Weights of a small GPT-style language model, trained from scratch on English Wikipedia.
Architecture: RMSNorm before each block, rotary positions, untied embeddings.
Training: a variant of Adam for these matrices, 907M tokens, 13837 steps.
Each number is 128 + 32 x the weight over the matrix's rms, rounded and kept within 0 to 255. Layers, rows and columns count from 0.

# layer 7 MLP down (transposed), 1920x832, rms 0.0267, rows 479-483, columns 416-623
[[167 145 146 111 125 149 144  95 161 141 134 126  98 170 135 147 134 142 136 134 102 111 208  62 130 178 169  70  92 163 118 109 146 124  82 135 102  87 146 162 116  99 128 117 101 133  95 111 149 142  87 128 179 135  89 103 130 159 166 155 129 125  69 118  90 102  97 184 130 143  61  45 126 192  89 130 123  98  91 176 151 122 180 161 110 169 133  83  82 151 113 121 119 174 166  97 132  75 157  86  99 167 180 194 165 165 119 132  77 136  85 193 164 129 105 154  68 134 191 164 101 111 115 145 138  82  84 154 158 121 121 189 127 113  67 124 128 145 178  97 118  99  42  90 111  83 112 145 175 131 128 124 113 120 178 113 127 136 152  87 143 134 133  94 125 142 118 101 158  99 136  98  77 144 108 124 133  96 128 157 240 124 118 130  93 144 126 157 153 137  67 173 120  98 122 104 134 117 146 118 102 115 197 112 116 123 115 149]
 [148 119 111 101 118 126  95 139 111 156 106 106  88 117  89 149  98 123 125  66 188 175 157 114 162 112  83  91  62  89 134  69 163 157 115  95 105 133 132  89 173 117 168 175  80  68 108 155 151 142 119  85 142 102 171  67 119 117 117 152 124 167 171 175  99 119  93 114  47 103 120  99 228 116 130 144 165 141 103 128 140  82 145  92 172  56 154 131 197 118 114  89 158 130 131  35 129 182 130 143 116  97 172 145 148 147 118 108 108 168 173 106 124 142 106 109 143 107 101 125 103 160 108 146 132  96 137 111 147  65 101 107 145 123 174 171  94 107  74 141 146 162 158 206 127 144  83 181 124 103 125 177 106 120 126 116 199 125 130 169 141 161 146  92 124  94  86  84 150 167  98 110 150 101 115 103  87 105 148 160 218 116 124 146  84 186 148 134 128 142 109 136 127  93 128 112 104 148 182 101  60 100 133  56 147 164 142 126]
 [100  97 177 127 133  84 182 168 144 119 156  86 164 138 161 105  97 182  76 148 114 113 154 190 148 210 118  80 154 100 112 137 143 142 123 133 105 165 115 134 135 134 133 113 114  99 114 141 127 165 162 117 126 121 130 130 127 114  98 151 112 151 133 100 184 107  80 149 141 191   6 148 127 141 106 128 147 171 139 137  91 158  76 164 129 118 132 116 164 130  83 163 145 121  85 113 145 147 139  93  95 111 130 130 117 129  91  95 123 180 108 141 106  96  61 111 125 109 122 128 147 133 159 111 129 126 118 149  87 155 113 147 147 134 122 137  74 151 101 131  91 125 128 192 153 125  82 109 139 186 155  85 120 154 116 120 134 114 164 110 110 172 160 110 144 156 145  67 129  99 126  71 154 108 139 138 144 119 139 124 116 138 140 138 123  96 110 139 163 153 185 117 132 156 150 158  74 119 124 107 128 164  77 100 146  60 169 163]
 [121 137 117 122 137 118 102  79 109 101 133  63 162 148 120 177 150  58  89 161 151  78 170 149 129 127 152  94  92 144 124 134 114 159  63 182 127 120 131  86 115  99 119  97 138 124 100 127 157 167 187 194 119 167  83 136 124 133 106 141 120 112  94 172 138 147 133 147 104 165  88 120 170 169 161 216 128 155 155 134 134 130 102  89 159 147 124 150 107 148 121  90 100 147 109  47 157  84 156  79 132 144  85 151 144 192 126 124 129  96 137 111 156 130 105 143  66 141  77 112 103 115 171 136  94 126  82 164 137 124  62 124 109 107 120  86  62 126  98 151 108 162 113  96 100 138  89 117 158 104  99 149 136 105  46 111 148 137 139  92 113 146  75 116 133  61 119 173  81 105 137 128 146 136 139 162 141 104 150 197 108  92  97 161  73 106 107 139 125  89 141 156 115 126 185 138 196  91 134 127 117 150 123 164 110  57 123  71]
 [132  74 120  73 126 158 152 116 123  94 104 144 121 111 114 115  84 141 160 141 117 149 111  98 128 139 115 123 143 140 120  82 102 143 179 133 131 118 190 106 142 137 161 122 113 115 125 129 130 126 151  74  53 124 150  64 105  98 151 121 172 139  76 172 138 147  97 120 124 172 124 128 108  96  90  85 146 164 177 101 126 100 138  98 106 169  96 162 143 132 153 150 116  95  86 178 123  91 162  76 144 147 121 150 138  59  85 140 106 142 161 105  83 196 149 101 115 110 138 150  86  93 111 126 127 148 150 184 156 131  99 124  45 184 166 157 106 142 158 139 103 136 168 139 134 156 103 173  77 120 116 156 149 155 160 118 138  76 140 132 146 154 102 158 139 146 163 195 108 159 107  47 129 128 137 160  98  92 197 121 118 112 156 153 142 114 120 139 137  75 197 107 117  80 192 113 141  69 102 185 137 134  95 143  82 101  99 156]]
# layer 7 MLP gate, 1920x832, rms 0.0272, rows 480-484, columns 416-623
[[118  93 115 201 186 102 115 111 140  67 114 128 143  93 110 144 159 127 103 152 120  68 147  98 127 110  99 111 150 116 178 169 172 112 136 191 195 195 174 127  74 135 154 134 163 161 176  92  84  88 127  74 154 115 112  93  73 136 104 182  99  94 156 166 133 176 170 129  98 145 173  94  93 156 133 118 151 134  94  89 154  93  64 132 108 164 162 112 203 133 115 116 125 103 116 140 107 188 113 118 166 133 124  19 122 154 161 107 150 153 174 104 108 129  91 126  92 137 162 156 121  81 160 154 157  90  57 115 136  53 164 143 138  83 121 151 161 131 114 154 147 100 138 138  60 123 122  74 108 148 131 147 148 152  78 126 149  89 123 154 103 125 143 107 105 122 132 155 138 147 122 102 121 123 130 121 124 170  48 137 183  75  94 136 152 163 152 114 153  86 185 105 153 168 162  52 102 120 160 193 220  67 119  83 148 133 169 169]
 [ 96  63 102 144 135 120 140 105 179 111 104  70 118 100  65 125 162 137 201 147 120 111 184  73 157 150 119 153 118 122 163 151 111 162 161 174 161 163 102 129 174  92 143 121 129 104 165 135  95  95  85 119 183 189 124 100 112  87 141 117 128 120 143 129 125 136 107 137 140 105 170  63 146 105 126 114 123 205 138  78 145 120 146  94 120  54 121 168 123 120 111 193  96 172  65 149 112 129 168 138 168 102 128  91 131 100 162 103 132 123 148 136 145 142 178 106 145 108 122 120 148 160 118 125 125 119 129 174 124 135 105  96 147 112 125 113 141 155 103 109  92 154 136 160 126 121 157 149 121 111 179 131 128 147  75 179  90 187 165 108  78 165 120 110 114 119 158 120 127 107 185 134 113 197 117 121 134 110 124 148 159 106 163 123 114 190 139 192 145 156 100 160 170 115 134 106 133 151 122  70 125  96 103  99 135 147 125 128]
 [ 61 189 101 100  81 144 160 159 129 198 152 164 174 108 181  85 156  95 122 100 134 145 112 122 111 166  88 144 152  78 100 175  53  98 140 136 154 173 150  73 180  99  76 106 177 137 120 146 167 130 150  88  88 210 133 136 130 111  98 151 123 155 201 173 129  91 145 105  74 185 113  35 136 136 148 116 112 122  76 144  91 119 146 147 105 150 119 155 120 158 106 111  89 131 114 138 147 153 154 161  92  83 128 125 164 108 132 133  94 127 137 166 113 147 128 147  99 104 144 123 172 121 118  88 169 106 180  96 202 119 159 192 107 108 103 158 163 138  78 140 116 166  80 140  65 126 177 180 132 128 136 192 162  94 113 128 121 107 146  80 120 124 117 115 108 145 199 150 132 162 111 138 128 157 116 130 132 133  95 122 198 133 150 130  62 155 177  56 190 141 195 112 195 140 175 126 113 152 154 169 160 162  92 139 149  96 103 119]
 [125  50  84 111 133 124 118 142 170 162 170  90 111 117 100 130 136  83 177 132 167  91 142 148 125 136 126 164 110  67  50 114 100 167 140 102 159 160  76 141 104 186 109 127 150 100 143 120  76  88  79 179  83 153 139  83  89 118 155 151 168 142 153  86 170 162  90  86 146 142 147 121 168 102 112 135 113  92 104 110 166 132 154 155 129 184 150  99 125 108  43 159 124 131 138 151 148 101 108 121 135 120 127  82  93 138 116 146  93 125 111 117 107 127 184 112 149 134 141 147 159  73 119 112 100 127 159 101 136 183 113 134 151 124 113  95 150 165 119 153 146 156 109 166 139 120 148 116 152 140 150  80  89  96 126  74 146 114 109 104 114 137  94 117  88 126 135 129 131  97 160 148 132 159 187 123 118 115 100 168 110 117 134  68 116 154 103 113 117 145  50 145  52 169 126 143 126  36 109 174 148 109 115 121 145 124 105 117]
 [129 158 130 113 159 178 103  63  96  91 182 185 164  52  45 113 138 111 129 120  97 153  84 134 102 135 185 220 128 145 136 156 178 109 144  86 195 128 123 151 162 132 103 132 132 108 109  65 127 222 132 134 166 149 153  91 155 115  58  57  76 152 133 156 135 143 157 152  80 123 189 107 139 127  70 149 102 160 182 151  95 130 180 110 117 142 153 119 137 107 114 124  60 135 134  74 150 129 130 130 163 162 132 134  58 122  74 165 129 199 130 127 162 106 140 141 158 155 120 108 163 161 148 121 133 142 133 116 209  69 186 157 130 132 113 161 146 164 142 133 122  78 126  95  88 162 131 144 164 101 127 161 180  99 135 109 154 121 140 133 169 136  75 106 147  86 160 109 140 146 135  80  94 199 182  52 108 109 114 176 114 155 153 133  73 124 170 124 122 189 117 108 184 139 105 170 169 156 124 108 186 106 107 104  98 106 126  93]]
# layer 7 MLP up, 1920x832, rms 0.0275, rows 480-484, columns 416-623
[[135 166 153  68 112 149 144 169 199 160 117 143 169 111  93 151 150 119 121 114 144 130 213  98 102 146 138 128 126  68 158 172 115 157 122 111 126 175 117 138 147 124  75 131 101  89  85 116 163 126 122 147 188 116 162 161 117 102 118 108 173 155 171 174 171 120 139 151  60 131  98 117 172 138 138 134 119 140  99 129 158  85  87 153 161 134 172 103 190  60 127 141 117 126  64  82  81 157 133 148  70 165 191 120 111  76 119 137 122 141 171 143 150 115 114  94 180 145 162 124 101 107 131 130 103 129 128 136 186  96 165 122 152 115 167 175  82 116 136 154  53   5 112 120 119  98 122 107 160  24 129 125 118 100 184  98  72 145 160 105 103 145  98 147 164 122 127 137 153 169 193 167 162 121 173 188 117 139 216 143 110 131 175 120 134 103 139 147 147  91 162 130 121 176 125 110 126 156 168 121 139 119 126  92 139  93 140 121]
 [142 136 114 104 203 100 169 154 139 118 101 109 103  91  96 132 136 124  97 164  80 159 147 140 126 107  91 119 159 109 108 164 145 132  19 114 133 156  84 135 124 155 134 112 153 122 104  38  96 149  88 101 136 132 150 186 107 157 114 108  84 159  83 116 159 125 156 106 152 151  99 130 106 134 183  81 148  92 115 171 143 126  85 128 134 116 149 108 108 130 112  91 137 135 154 166 121 140 143  91 113  60 185 166 120 154 122 139 118 106 158 162 162  93 103 121 145 135  98 201  52 130 138 143 160 153 158  55 103 136 154 111  96  94 151 162 122 173 138  92  94 109 163 169 185 155  65 105 117  96  83 185 100 181 141 140 167 173 115 188 143 122 136 154 125 123 180 124 107  96 121 189 123  86 145 133 174 138 210  99  72  90  66  65 140 103  97 192  85  95 190 103  97 176 104 149 103 132 106 126 140 127 211 134 138 196 146 150]
 [121 120 106 158 127 135 111 181 103 129 124 122 138 177 157 190 130 150 128 131 151 139 167 125  83 138  88 125  93 146 154 153 169 145 105  96 112 137 127 109 198 149 135 155 137 111 141 113 139 102 110 185 162  94 167  83 177 177 132  82 111 123  91 155 174 105  73 162 161 153 163 121 198 128 127 141  93  84 107 161 157 120 135 133 146 121 168 127 120 137 133 150  82 125 116  88 172 120  77 150 134 103  69 170 146 116 108  73 116 129 156 131 152 119 143 175 127 104  82 131 141 157 138 201 164 194 163 119 170 129  87 150 116  84  92 106 154 123  79 111 106 102 138 177  84 147  96 144  97 163 104 100 126 142 174 190 106 130 116 101 121 113  76 167 143  89 203 179 132  99  91 120  89 119 189 175 173 179 140 125  93 132 140 123  79 100  71 159 179 132  69 147 115 100 123 185 165 141 151 224  77 154 138 189  91 104 162  84]
 [102 153 133 172 118  88 133 116 128  82 153 144 176 105 141  91 123 210 127 136 130 147 115 111 149 133  98 103 156 115 117 107 130 110 107 148 151  79 121 125  94 198  64 180 149  41 101 115  65 117  96 121  74 105  92 152 180  96 154  62 141 132 127 164 163 131 179  97 115 118 121 137 190 153 118 143 128 138 131  98 181 133 146 131 165 111 187  93 125 146  90  94 150 157 135 166 157 150  73 107 152 126 142 169 121 117 116 133 117 130  77 129  84 103 111 155 154  79 122 147 125  85 117 173  64  49  68 104 171  87 153 115 110 111 151 149 125 133 183 134 185 124  96  90 162 138 104  95 147  88 138 147 166 137 169 109 169 177  61 131 185 149 140 121  87 116 166 151 127 173  51 152 135 148 162 134 111 119 141 104 154 149 130 183 120 156  73 117 161  85 103 143  79  98 136 130 154 143 114 104 129 106 171 113  73 134 172 111]
 [ 95 123 152 164 154 130 109  96 114  89 133 219 171 107 118 104 116 126 158 136 105 136 119 161 132  92 180 160 154 123  78  89 135  92 113 149 145 134 143 120 110 142 101 136 112 118 137 125 108 127 138  81 115 113 153 158 141 164 128 124 127 129 138 171 165 122 174 168  95 102 144 157 106 170 119 142 103 102 157 142 153 116 100 114  81 105 127 126 123 154  69 148 116 149  82  74 206  71 140 126 137  91 136 128  90 167 191 104 149 161  91 109 152 129 113  77 146 149 126 158  81 123 106 138 135  62  92 132 172 125 172 192 139 199  55  98 149 124 111 107 147 171  92 112 193  81 112 117  98  81 110 128 160  96  43 190 167 114 161 102 108  85 102 177 136  88 135 158 107 155 113  43 146 189  94 149 100  49 138 178 129 147 148 162 136  89 151 164 153  91 150 106 117 122 123 102 126 137 194 123 173 146  87 183 142 114 162 188]]